config = dict(
    head_dim=64,
    vocab_size=2048,
    norm='rmsnorm',
    positions='rope',
    rope_fraction=1.0,
    bias='none',
    init_std_o=0.00922,
    lr=0.0174,
    decay_shape='sqrt',
    final_lr_fraction=0.0,
    seq_len=256,
)
Each number is 200 + 40 x the weight over the matrix's rms, rounded and kept within 0 to 999. Layers, rows and columns count from 0.

# q: layer 6 attention query, 128x128, rms 0.294, rows 0-16,64-79, columns 0-63
# k: layer 6 attention key, 64x128, rms 0.294, rows 0-15, columns 0-63
q0,227,266,210,288,168,196,271,187,198,160,216,224,184,232,165,232,267,253,184,167,197,253,178,155,181,163,206,187,176,246,145,247,167,144,188,256,201,211,112,199,221,140,160,204,150,192,189,198,180,248,172,185,164,235,202,189,214,166,219,195,311,215,208,172
q64,236,150,243,225,246,152,223,155,202,215,214,186,178,151,290,176,163,200,222,136,209,242,192,171,210,193,269,220,299,189,231,199,179,195,191,193,223,251,167,220,216,143,268,220,145,164,227,231,163,220,243,236,224,202,91,199,162,165,228,195,268,199,174,235
k0,209,179,213,255,222,224,193,225,225,246,225,149,233,255,160,197,220,189,233,241,213,192,203,186,221,240,227,175,276,194,136,222,209,195,207,240,132,230,163,235,180,184,194,197,211,141,105,163,206,190,209,185,191,204,138,191,237,201,195,225,170,205,191,172
q1,251,234,238,210,181,228,160,162,206,189,255,159,143,225,215,216,182,247,238,223,182,237,258,135,223,211,212,204,198,187,252,221,197,161,217,226,212,220,164,175,178,169,230,159,280,185,211,220,181,226,197,216,157,216,105,172,232,168,129,225,220,218,183,212
q65,213,202,248,218,195,100,145,181,217,262,201,191,216,186,242,239,237,184,246,172,177,197,140,203,212,202,229,170,205,219,207,258,170,171,179,195,187,171,191,209,186,63,222,259,172,313,197,247,191,240,289,203,177,189,173,161,163,134,255,200,273,181,195,202
k1,237,197,200,261,231,188,235,230,169,217,202,251,215,181,208,125,168,193,157,241,160,189,252,231,209,203,192,223,158,168,158,281,203,244,169,152,189,245,231,183,257,237,185,260,146,122,186,159,229,192,212,179,192,222,208,205,245,228,190,186,171,167,184,159
q2,201,206,183,173,186,223,156,207,204,197,188,207,214,175,174,204,159,208,179,242,250,193,222,193,197,213,160,153,167,185,179,205,184,220,195,228,197,165,228,205,230,197,151,216,191,177,203,221,215,224,197,178,218,199,235,184,186,231,192,142,198,160,222,209
q66,192,188,226,184,149,182,232,212,173,232,194,214,196,248,131,194,149,286,184,231,220,188,220,211,163,201,174,124,187,244,134,162,243,166,198,253,202,160,168,174,191,242,270,182,191,213,137,189,203,168,145,199,173,297,257,244,226,188,243,196,144,264,242,206
k2,169,198,230,122,148,198,187,218,226,208,268,233,173,218,221,248,314,133,194,209,232,243,174,214,214,221,246,187,132,164,191,160,247,197,182,255,230,191,223,191,184,224,213,146,258,238,260,204,185,178,212,212,211,150,198,205,199,223,290,180,224,159,199,187
q3,159,162,196,216,230,186,224,224,154,210,175,202,174,260,225,129,224,227,170,222,144,206,222,233,245,138,204,159,196,243,193,219,194,122,242,174,257,251,196,203,190,208,181,158,243,228,232,198,205,189,151,219,230,144,173,218,219,153,161,200,185,276,182,202
q67,168,256,142,223,212,160,249,174,200,196,135,137,203,192,193,181,227,176,180,143,172,214,218,210,170,188,238,196,258,189,184,152,180,210,256,217,176,239,245,227,211,215,155,206,197,228,210,112,176,220,186,186,242,180,183,213,175,122,174,217,188,240,197,189
k3,301,216,203,270,192,192,186,203,257,244,189,119,268,159,184,263,218,163,220,189,239,173,181,201,230,219,243,230,196,170,171,253,139,208,157,165,170,243,187,183,187,113,143,228,211,139,125,119,173,252,228,230,140,205,196,180,184,186,233,179,191,199,177,186
q4,234,174,226,255,242,179,251,180,128,207,220,172,166,201,197,208,228,204,220,178,218,245,200,227,178,241,176,195,225,182,229,238,190,208,165,153,254,244,213,204,196,221,185,196,213,247,176,151,230,198,174,155,187,184,132,188,244,176,221,181,138,215,256,198
q68,212,178,173,274,225,185,175,187,197,175,124,153,181,276,253,248,206,244,150,155,251,153,235,167,129,197,232,165,240,137,152,243,193,186,158,215,206,252,186,175,194,143,170,179,233,275,237,153,200,191,249,237,269,175,155,234,155,229,245,187,222,198,259,175
k4,285,216,222,199,177,234,134,222,223,236,180,160,286,186,220,178,162,178,202,214,257,248,270,152,168,202,168,221,178,165,170,280,192,247,237,220,129,274,142,194,224,178,182,228,191,170,166,226,174,238,181,181,177,250,229,147,179,211,99,203,187,269,131,227
q5,249,201,196,217,213,233,204,225,236,194,222,192,179,226,167,219,147,145,232,213,207,203,180,218,188,180,230,270,241,230,219,135,276,219,155,201,201,162,247,201,217,232,214,197,193,193,186,208,250,250,187,191,241,176,232,234,199,250,188,194,226,184,157,198
q69,175,227,180,142,243,219,174,165,189,158,198,213,189,232,237,234,160,211,214,155,205,227,177,181,228,196,263,206,184,213,156,222,120,163,179,184,137,207,259,160,275,183,196,180,146,174,229,231,226,254,225,181,229,235,226,229,196,249,221,160,213,249,214,215
k5,155,165,162,146,127,159,203,266,230,162,168,181,197,253,174,180,226,214,207,237,135,172,194,210,178,279,165,252,184,228,258,236,226,160,193,223,194,182,304,172,220,229,198,162,213,205,167,240,213,181,156,216,323,195,177,170,182,236,206,216,199,264,231,174
q6,204,185,245,233,202,234,210,154,191,255,236,201,183,222,200,218,195,183,239,152,184,169,210,202,223,102,211,174,141,213,137,200,154,127,241,244,207,236,183,220,250,206,255,209,114,207,220,236,181,227,99,282,138,225,216,128,208,227,135,208,229,208,204,209
q70,240,147,186,250,210,120,207,191,196,285,152,176,187,140,197,123,174,183,206,183,264,196,147,242,201,202,153,166,153,216,197,233,231,291,193,151,199,243,145,305,182,180,202,245,177,282,213,165,193,230,212,181,178,231,165,190,237,177,235,189,177,247,239,209
k6,240,200,177,222,200,302,168,243,274,170,193,207,219,125,125,153,230,134,244,230,217,186,226,171,228,206,222,209,183,179,178,185,151,209,200,255,183,192,175,130,204,156,150,197,183,115,169,232,260,204,218,231,243,198,202,190,183,177,194,252,199,198,201,220
q7,208,283,231,249,244,228,247,171,175,196,192,213,153,244,167,183,206,189,162,201,246,230,175,263,145,221,232,153,210,211,152,225,247,181,210,183,259,170,180,197,197,131,185,214,287,213,204,177,140,287,211,194,190,164,196,258,235,102,194,187,205,188,153,181
q71,135,186,193,128,209,169,239,235,251,150,131,182,168,212,246,206,231,230,186,198,160,187,224,262,251,203,203,197,243,162,178,158,211,194,247,228,168,209,224,129,250,295,182,179,228,285,181,189,129,253,227,202,240,129,176,280,212,182,222,182,198,176,120,161
k7,162,198,230,215,168,179,189,200,217,169,159,258,216,201,210,208,210,192,194,219,206,187,234,251,237,208,166,190,197,203,229,179,259,223,255,204,180,215,189,217,233,238,220,210,210,172,139,226,227,176,191,252,252,204,190,156,215,250,184,233,232,181,264,189
q8,244,260,232,210,239,248,173,164,199,198,248,187,240,149,171,177,94,128,244,239,174,150,243,244,285,159,208,205,264,286,218,202,233,176,176,221,205,219,232,271,190,132,221,198,178,207,136,175,201,168,232,224,161,253,178,176,218,140,209,228,181,252,139,206
q72,200,234,232,122,206,157,192,200,169,283,205,263,245,219,167,165,157,225,180,198,207,178,240,248,185,248,123,224,203,211,142,115,202,112,150,175,179,230,193,212,170,211,207,175,212,227,205,144,185,183,159,159,246,249,192,184,259,189,137,222,161,194,214,164
k8,163,206,212,145,176,231,180,209,242,190,218,145,178,247,127,244,256,234,206,183,163,205,253,200,171,208,258,222,249,188,145,250,134,248,220,205,172,188,187,187,214,210,188,221,195,173,221,228,247,177,228,197,231,252,242,163,220,163,118,222,227,174,220,240
q9,193,157,226,233,167,205,236,250,255,148,244,158,187,199,217,193,203,240,127,157,280,201,153,194,159,239,218,196,150,113,238,223,203,217,256,227,233,232,212,253,202,233,171,202,199,179,237,135,115,192,174,161,232,176,193,181,250,215,173,205,177,216,222,205
q73,232,158,169,243,175,194,258,171,209,198,159,240,142,238,249,202,182,211,174,178,202,131,108,202,186,172,263,230,98,140,201,213,222,210,220,234,252,205,208,244,172,199,191,236,221,225,194,172,147,284,222,204,195,150,160,160,193,213,198,204,197,230,146,165
k9,228,165,215,304,241,258,199,218,231,232,145,200,191,159,207,222,188,188,151,192,228,280,172,183,195,152,248,255,255,205,127,271,141,223,241,160,241,273,148,176,172,194,179,233,139,243,196,169,169,269,208,135,207,232,215,169,159,180,153,178,207,204,164,212
q10,104,239,203,154,179,195,131,226,162,205,277,147,206,194,167,297,213,226,224,163,145,149,249,242,258,152,200,175,141,236,240,247,173,218,199,147,189,183,190,191,177,154,193,250,131,204,218,222,196,165,184,204,180,137,226,183,260,230,200,250,219,141,202,242
q74,153,228,172,217,234,153,244,127,199,177,147,210,126,204,181,187,180,246,244,248,155,248,246,154,177,169,146,150,188,236,246,128,252,158,154,161,220,186,199,266,228,262,280,142,187,228,201,155,196,172,122,198,170,174,193,232,203,231,191,190,258,211,211,243
k10,261,206,245,246,166,182,188,209,193,161,151,243,296,162,217,241,204,294,187,212,200,194,248,186,260,210,210,200,220,219,174,124,203,214,240,141,210,194,227,214,171,253,173,184,216,200,201,207,231,207,175,198,148,190,186,162,216,230,235,242,185,187,210,159
q11,129,173,199,127,166,184,213,240,259,228,155,184,206,234,228,228,235,180,188,123,178,203,194,190,190,226,228,240,174,104,204,244,180,239,241,144,135,237,204,203,287,209,243,203,226,197,225,197,167,236,228,231,185,133,153,232,182,207,212,175,236,124,206,170
q75,226,263,142,173,129,193,257,250,219,210,130,194,259,175,242,189,177,197,207,173,231,170,183,175,218,253,240,155,192,162,229,224,182,202,235,261,201,286,209,236,183,252,176,232,292,174,212,188,173,224,219,249,204,264,154,226,204,141,200,161,149,220,191,168
k11,207,241,158,280,150,273,173,221,239,234,195,296,171,175,139,246,137,244,217,235,223,167,276,193,205,193,244,230,192,225,168,192,173,241,211,217,186,272,103,181,201,175,167,222,188,108,151,222,196,128,142,196,255,174,225,233,300,200,178,251,207,217,243,210
q12,195,256,225,153,238,182,204,195,174,191,212,213,174,196,255,195,177,141,168,244,184,259,113,198,144,220,260,278,145,247,177,185,143,278,230,210,281,190,161,163,166,194,264,174,199,208,164,250,148,185,239,161,171,191,179,143,208,139,253,287,130,183,214,128
q76,141,163,215,164,246,228,240,211,278,191,250,236,268,215,225,259,156,238,192,138,215,196,164,150,160,222,239,187,273,138,220,219,135,261,131,220,262,135,249,127,160,267,305,204,132,225,133,232,255,211,185,285,205,176,144,220,211,232,152,214,218,242,213,183
k12,178,233,214,268,203,192,276,138,188,212,205,28,193,234,196,144,288,200,147,280,211,284,194,138,162,207,184,257,202,123,190,255,234,221,222,194,157,228,225,153,282,245,153,114,243,155,279,170,240,166,216,204,340,206,214,197,174,160,171,149,156,171,181,170
q13,219,274,239,257,126,188,205,266,179,291,246,165,170,300,181,202,233,208,162,151,173,169,81,128,213,168,225,111,248,275,228,173,223,208,192,231,213,130,142,246,185,179,233,218,227,295,246,194,207,252,231,203,219,214,220,166,239,224,177,165,214,171,179,196
q77,168,254,199,111,90,249,227,219,188,220,222,256,206,223,207,238,215,226,219,193,256,188,148,200,214,220,119,186,216,225,223,201,253,263,263,222,187,209,191,208,145,214,221,255,252,198,176,233,231,207,180,209,257,233,207,161,246,213,239,192,160,195,202,214
k13,161,155,167,200,230,229,134,149,222,221,201,219,219,220,234,157,160,199,191,280,215,133,164,116,191,133,191,240,155,234,214,141,221,194,173,217,177,180,256,275,185,184,208,201,169,157,197,188,167,250,221,163,155,166,337,202,221,261,194,187,252,201,159,209
q14,194,173,152,274,154,202,177,199,206,243,204,220,135,276,132,153,174,170,270,151,215,205,179,141,191,201,163,183,188,183,172,182,243,258,182,149,199,117,131,255,196,231,152,260,210,169,173,218,194,134,172,220,179,147,201,195,281,194,152,208,199,115,197,191
q78,128,201,187,193,158,198,175,237,192,247,182,170,173,205,208,132,222,171,192,218,159,153,199,149,243,93,149,203,180,216,247,132,243,184,193,153,196,193,201,246,178,167,190,213,190,207,189,218,173,190,178,222,201,224,264,194,196,188,260,159,209,186,130,134
k14,215,200,204,278,174,160,201,181,238,242,211,241,159,182,154,192,174,198,167,225,243,146,178,96,201,143,220,157,134,146,135,199,242,220,258,156,201,223,155,219,147,211,227,199,184,148,208,145,132,226,213,189,198,147,176,162,217,203,143,248,265,206,169,230
q15,180,97,152,214,173,145,194,79,202,199,212,152,201,183,194,208,156,302,142,205,284,189,245,99,182,236,222,202,208,124,167,122,261,224,228,170,175,206,170,270,182,218,146,227,237,223,156,192,234,222,143,204,253,198,246,233,179,171,246,236,255,127,235,176
q79,191,201,221,199,203,178,209,240,156,191,189,199,155,207,191,152,234,255,133,202,190,227,239,174,188,214,203,186,199,184,163,221,219,215,165,233,237,175,224,204,297,260,208,187,163,174,154,210,133,228,211,213,265,178,248,195,118,218,215,186,138,191,244,198
k15,174,201,238,204,109,238,184,188,108,159,205,285,212,224,159,218,221,229,251,223,232,158,209,178,203,147,226,166,227,195,193,95,188,233,237,131,200,184,233,170,139,175,246,173,124,269,241,166,189,174,247,140,227,205,179,218,227,252,225,217,231,178,205,155
q16,216,168,184,234,228,166,229,131,163,161,210,210,165,196,225,211,125,305,205,213,206,169,239,128,193,211,243,193,161,225,186,199,220,248,215,184,204,242,265,195,208,201,230,228,233,244,253,277,146,272,192,209,108,289,219,146,276,218,186,282,169,87,104,123